{"d_model": 160, "head_dim": 32, "seq_len": 1024}
Each number is 500 + 25 x the weight over the matrix's rms, rounded and kept within 0 to 999. Layers, rows and columns count from 0. Numbers have three digits each.

# layer 4 MLP up, 640x160, rms 0.124, rows 382-422, columns 0-79
463473485509529490476493506476516472468562511534494503507502503444529492489466505504467505484482480512458428509510514471482478535460517516523524462506489522531523449476525506482484480493509485529515516524522483518518506491501554493507506472
479489486526485538536498524480513554471529525533515509530487496496527456517465494518437503473441515498459458462494475505503511485466516496486506508502527458529514480522483470508486504515516472535475485501506534496495512519476533495521536478
510503480497547471489476453474492464490550521527475491482489492522470491478509499509463523491496482509500495497495518437483505484452477492480518496494507528514468480486508501507519548488490501498457502553505526501524497467500525513526518514
478463466522505524532492523449499498503485496501501506519525473556467515467492458478515520532508490490517511493507499497551490528486500516527514516495493488501545497449493465492503511510470516518509547496488517511507479516511546476502478478
446546467492513478532506500488490503476485474503489516514513518526531463482503454526500517474464503438499499521491514513493474486525475530482494508486534507562476453517477478501477525511506513510512488514465486506498498433540516488493506507
504525502484513503503482497511506487513501500508473509521469476520522506532489502517528471479524504465460532513495493549486476526479554482478510494486509475516509526466498458525510511470492479520502496520473557486477540494500494468525515514
539476498472531487505517509471535507491519542515494509490476462552503474482509478506476568471479526514473479517446479524525492555492504525511471531536568496554530465492478491504500505468451478533540507524515535515499516478546524452484506462
478508533515486518509481455533493525494501512510519500531521551537489496486502511554444483472520519501430473492489515520468524497535516515500522496497511511534508485503491515480486494471496483525504517525510503464482513520489488485527551546
474481498470522452530490498526509559511501514506522497506475500480500445482484499491510493490481470510502478488482515536489505510511469497507497472508493504496509489484504460486522509495463479530531494453493511513499472468516508495529531522
504513463466517514546461515465543518513448490526496495532477522562526554504503500538488510483484524499485499520497516514509465521477537500486473502499513538509498501452458497515532529502497510537530489482496490510489524503501507488508491540
479460481489480532463481495490511527519494481517469490517490526496524491499496451485492478543518458528515507449519481534486498508510532512505483502525491481534509483468507488485540496486469532503517483511508495521487498513526516492529515483
537532500535500545483473495520511514478499508502462519522480501450503491502486530480443553497518522522481525483481543501498501494478540489482525439481525480503470517515470487524480537474535505536458521528483502518526497512508516487537497536
480519432512479508534471464470511494490454538550467470500529534547507478447497452516564479503500525476476474488463496530491507516493497563554518521498512499560518458510496489505477522456497510492492478505487546489521449472465504496495493530
524458458514500522503518482470503483535479521516488490479516550490479493492484476507513473535502493451501477500531458524435536503533510526491473485461539525547470510505481519477481497523503463482471513488491528501502539481494555510495526499
482474504476581518514529476487509499528543490510506501463523519487500431436482487566554508463496486478501483488467488499445440524525501504491434516503506509492543510501497481521530491490480466517484524516481521520507498514496478489525533499
505514496506509519505518563442481527443486509549512483447496538514495454505485475505514519481504518499493430497503518488506472488495485507514516511514501481537535474453503505479511522470476490515510499526493506513513511497488519510534508488
478458510500496446508475472504528523499516519530493448455532486484541540512484480472510502460489522490495500480484488509488484493534508521503464520568552514565537458503485478491534509482521526515513474527448540498486497489484522500491502522
475478499514543512533526513489478517490532527512508472486528488468492510479503522510528518500475496476472486501521492502497481532524535491493556505493503542522464480515515491510492541495510461498482493543495508514524498474488557478570512506
499480506494509511481455536522481512505558537518512506508496553527474506491435500489485519466468473519476493493502511477493485517518496535478513475526555495514476478514485485504507502482440497496527489535477477518569536484531516501495495458
518498520456514462499507491491542488507499526512496497491505500513544462497518493503492521529543483489527480532495525493485499512508512489511463507505516507528483508509505503475497522462503521505494508500493512525493519482533489471503494516
561483486471501491540485489477514477511490489501491496525505582548504478491514466487537455528497454515502503509464531550508459507494519486456495495480543490537495491473459459516528515501475500532522469505478509525506452541530480492514517477
475498482539484536528497482493503527466481506499510479499567467491493550470482513554532477482511484457460502493500507493494451501514551532510472514498482438514451503510489467515502501463514492505513545536477515470505517573543476488508507484
528468466463513511523499500439535476492510549529508516489500528552516426468512474517495496440500490459500484498496519504531512507545545500538471494514561515538535486494515484537489482469455514508514505570497531504467472504533477513500473508
492441521513501483463521509468494495545507491500470532498522478535508470485512480497475507497516466535501495516488525461545522511511476511476547506501486479531468463515461498493461520492465526524506541505505503533525522513520526492509527489
520507487510486522541523507500492486513544475531473563532512557509506447513521512518498511483498531478476426518484499444493436541500487520488558435498479547516548430484496498542485525509514514524459517525453499499475534522534516505513538506
505486491519476502530486545520536469485500496514521483494517503541497514498502502493458523506528528499440463524433486499519505522527488516499531508508502505511542507536515482550462518507491490535502535490513520525505477474501520511474503493
531494512511529457498484528497527507467540514520501500485495524509482461477498506479468497463515468512452455533489539514473523516489479494484512496524472486525457482517527520510475537502474505510470520516500492562469506502495491496493502505
531508540550491532481494467471521498502481514543486524481505483514469498482478530513513537485505477526493479467484500526502487514510492503467487494477565467513534489505465511517559473508489510522485502523479518514492494497528533477494521485
497500455532474533515515507451495526498528470547496500507493501507503489453482458494509479474473546450455477475487481528513516523483564449436496476536509525511485430507526491546498524498538489479496499524510503502491496518540517494519540503
493435523466522469497503485456516546494588501533480481504523506505478520532509499520497531551530530517490479473498508523484497551517477502531528499508542526533506482540510522509511490457498503505486492483492499498497521488520540492526499490
482511506542529479545559468482485508499522520538524503470505506514481472485492475495491514501448537484485490559448512535470509507516491548538486450504533517495489509507495529506493499524485487503529540545464482483552519517480519472517520479
503529493483497507459504473458545462504500486530486479517490484527500478520485516537506478495486500501469541510418537519502476519476518515481467476498542468507456531473490481535528549481516501515512476488480554471487487525498539467536515543
501471530502538499517498478472530499507492519536527462492489535553494469459524473506498493522477499515491466514483509486474489543493498528490486489486481530495541463495470495497516483526455505499504494472497504484480510489515519525501486522
531504490504553473520462461517515523484506546530484474532447542509528492470463448500503499490498514518445454492521483523477513556515515540506472487480464542512503468505468457485529519476486478509483530495512500526522527453522512484492498520
533454533516474508535481472457545508508549510513498483509499505507496440526456507491463523494469497514413462541484512501543483496527538478474537437520528465509508503492478484503445509481530483494478494497454520520506528522534468482494497486
470508481486553508520475509513470535514488487503519493502505519552499501483498497541491486489483507471472477536459480496525488527513564476531507516481541501558540500519537477520433530495463483520470500508519519513515536481526514442508487482
519493494531513495494466535487515525492528506511495540499499540493493519472497510494462513484487481452484501448474514509499505503497523473537495482479496453505511477494483469519515503516505517499525494504497509496491490502498504519525504492
489494478532518553496442508495495527453496488511509476488498508491486495510508489487513486494492483495487512462475522532517480542525498518500511512496531485532515451481502462487528507443480514526484492523473512475510481531510505504515507517
513511498572523477536435480537490511434524492538465453523525509518504484499498481500516486484516449461459458503502556532500497516515502505531472442553513436536456501503490494524503482523489504458472471548483524541476508528500504503532503495
528485447502529535523516505464500531485475513505495524494513498508490480510521491508538526487535492453483445453457473498533530527519524525506500470494501463525505459486498486479509494533485463505485532498525508528517518533536510504494496531
522476500496532497537500547499503510505537485523526495525492501507540455472497487557519507504520514505473466488479495538509467529500488493471513490482516510517497483493478481507458524488495482497527489535463527549496550423530482490505540527
# layer 4 MLP down (transposed), 640x160, rms 0.107, rows 382-421, columns 0-79
495512457492520482512541514535516532479476476523479563503492482518522478481525496524520518524501554479513486496524502516525539481497512553504509496481497497481514511485465519507556499501526512496488505475543559489494549481443482525453501528
524492509486452496475507495485487486464516553518532556466536522525497519472532536511467550530464472484499512465518459524474533488507448460511529437562506531538503507488534503472472534467530501513514488437492474475534487539508513512519540495
527526502545524526512477524480515510431455467456505468483508523534496534480472499514511495467527427497506445521459520472501518490437475514578528524492540476541515519489482541512495507483563501490511473478503514477488447530492496476484486508
505531511469493460492522454536497493503520531508501482465492514455513489505509536532483516473477488529517455505488528511467472497478503513516468472479521507511488502528492531521525494516504473493481484498474486488478508511500483486514507507
486494484497487505487501506524511504510527521500505502501495496535468499488503525521518503542486470501503523502522466494518474520494493540506449464503485467485536502495516481498506466466500519501477525506497494523507485537506516501492488514
528473505495475498532470505509479494489494489495487511487486478545514541504492491469517532522505517495518470478506479433508484512475510556525523482531516475499508499484477508484479493510501513499539530525542477489513503512479524509488526467
445492492486513533493512509482511504538486498500508511493516531534483488472510472538476527491489505501548468431491506523535458557508469541490487488472475513518495551468502526533447506467490496446508498531509448500493481538481443478515555482
526505496516482518483482480479500493520451513535520502536483472523576497450494472478535499492469450483472515485519494505514498514483483525502496508514537479475489514477490471497478499549493509460471504451511523519472509483491511568508487542
528493525505463506499518526496456478468494498530475504504517544549532536525455499507507474496502521519468500463504476442537492488512522505500506491488471499489482493499491494534513506515505518491504530530522478548482536524470513522494502488
498465556478481515505537472507516451518511553463491480501508502505461483476492522518483504453500525489475510520497513477505498495507468534508499494505459488557473549481482520522464529539450512519483515473431478502529481541519481524469484501
512518510472501482557489493478481454487502479484521502519502482512479530498502485523482523492504495496497502520487527480518499481505469526511501502482526493480491514523517501524465518501505486506479510492506492479499504535493510507481516539
438489504498514475509515523423495491514520524505493452481492489535535506466493510457499440491513513494527476486486462489508482515486450498546532499498509515521508531503499515496520519541461492529509504484480500499484490499516478501501463488
476450500500472552502476511511463480474515529477534514456499486562441511505553497529493550517421493537502495515515512447547538452528525554484535466534468491489498462497565508512480467508534463456467457523474512416564531534444466514485545477
506520563475492515517543505498526481441485534452522477502496525470538522579504534495501508558488489488481509503503485473498492513496518475427527480488470519500523496544464450502497470481490502499467505510504461477524468481527499498520493440
485493493446478503503488496528468470489500516527540549502469491494526557493487516477524467509540484489489484481542497468497485463501504529501474469486464485494488502523500479461461527559472534535494538494548532496500490497481515489500490533
538505503524470498482523489515488511501532494558507469523427517518496499515510482535458519547538509476499486482519512469512551477469501515483529488527499549507458502524505492470465552471468475467492491426492503488532513507472522550502476469
526502489508496476524525520480522485507530528546511464500511513475538502492479466510522486505453496509495452480518500484520546497521528510514493520474477520461473497493519521508531514507504483472449516490494497550458555523536488463487475467
519542508465496438520562510524502521508491470494460517513454505524478499468453483485504505480516527530538501537533523525550501466529530488519465490464467508516504501528479523533494538538487474490497452506465478466534466452551492528471488489
521502466553502516444534506506512521479490510497491556509485436516502485525536509522510531533512487502509529532534501523522545504490522517513483450485452463507513492508524512465479518505491486484482461476507478490539501490482482536483518495
493505478537464512491493503510482515490499504490517507513493490490468497482488497480501499504474503495441488498540485489524501484475488507473532452498472489468511479480492530494509498530480481510510502492540501495502496543478510487477500487
508529466494498486486484507553533529527497495501549514451493477521547499477484541476488467546516506494480504487563494482489507510530512489462535450465501516495511473515473497492491513566491493527485484467529490512471511495544509513484449525
471511521506526498490494488469502498539510502471483496494437480507513485497476531499517529512500476531523494479471483539470555522477515491521508500536508506503506457534491540488489488522511519478451478491509508518480480477477555515506509515
510550486484490509489454496523474468475496524458491512467495508465487486466522479524494561475484513523527491506500483535499505502512499510479492507479482494469515521471564520427478521447546503490462474541487498518502526505493506550532529448
485520460519511467493496464493511507492473470498510474515518534487508543514514502507536506528532511478523522505499516505495500473517531478499493527484500501493483525491494516470510518511491484485492525493554470513473483485510536502530474492
452538461468462508500492544542491450507526502517482515514465473484469485498508529434559519450475486496531499520530492492488538477503496461507503486497538505502472478501506430464522554447488468551482519515515498540479522505452506527498510535
520519478503495478489475500482476502497523489490474467510490507506459553478514473513511499465501478469502504451495502510500504493509505499439485521483512511505502485471542525467537471508486462524513466474483479531497552496494469538526493506
470510489501448559470512452469469523498464478471505467491545513488513486504466494543481505457556501511505530508494488486485482519495458499511531510480513523494490493507549471527512525514481484509475489510508486533489517514507491475467479538
513497547485502492531493515530494493482478501473538509500507486514450509505512510516535481511498515532544497510495505496528504476497523490518501516454477473492489491501519518484491482530509525468464480462459512456480538479492479499514526488
508505487498503516445508499501474482479500491469479482535475488495509538503503536516485506510532509534452571493497510515519572504505516506471486508476467459452515564436494509493541498474525488530476544529499493496500488511497511500516490533
458489492503502553473501523516517450499497496504536494507434477485562510541483531441498488490509512504510528505516502450475538452471534488494444491487494521487487528496490442471451491526531523482514508457530493514527475473488473479528515481
490524481530470506471486504465538550537532488462492462498496457487490528498554488511484528525464495475506504480485540502530480538466497494495517484489528525486474470562572490500510502487475463461486472515515515483503494508495459471498534493
518514512456468467519486443492531445499496478478472507466484460492539523528535458530498517503536473499479555494461510543486520478448512536538545472531517483463509495538526517506491510494533487498512474486488541470498519456522512506510467460
509489459526556497518504512494507473496498547523494520540510520497488483476514514487483493507499536537525477479467518552504473557503491508527524482524501534451534480494516491474487532502450506510509486476532486500470497462496494504536459506
508494563525480465493501489506530493532487486519535542486497487535521505488469500505481477519496540500478512503484469487491516490555510478509512509530548499451457498486461484514456505524500514498492546526486539487498470502487484464486489492
460501484490459477480492539532576512474490542469517512494498514503491533484505509508542488511496502480538538505535484489457531485481484490509422495496498503475463479532509521550504493537501499468495526524487519491508518489465494474548502474
513501508458503487459510553512461499477511510474503464512492534499497528507494520508489524441532504489508482512512543509504559475512501523552535476484489439509489512525489492510504504510494514502505535476471483447517529500481505480461503503
471492511480475536481537494540488519541515487471544511516499506500507468494492485504518482498505513506491484496493474478496525478503511495473508468488466521486522476504503489521511523492475534483470499512505505531513554516476502482509482506
489483544505510516474540536513475493510513527468525483540491475488518539446508504496509515494529488539515507510529479478511485475502503474518474477476504487497454501479532526448454500535495514486493511475542464488500496441484553495474507516
514441486464519479461484513540507451502529436478431542488520488522509537505471576530493467534515549498524520462547533483474530477481524529509451518465509456523517501492501512533503519458500520463512523491533482496517489496515520533436544458
556462508456531472495501455530538479568467522464496466525523502503534518479548490507491510496491474517516491502543472532479482536528555499450520527477482492535479500511539510509535536485497523522448498471492461474472505537522467523510462458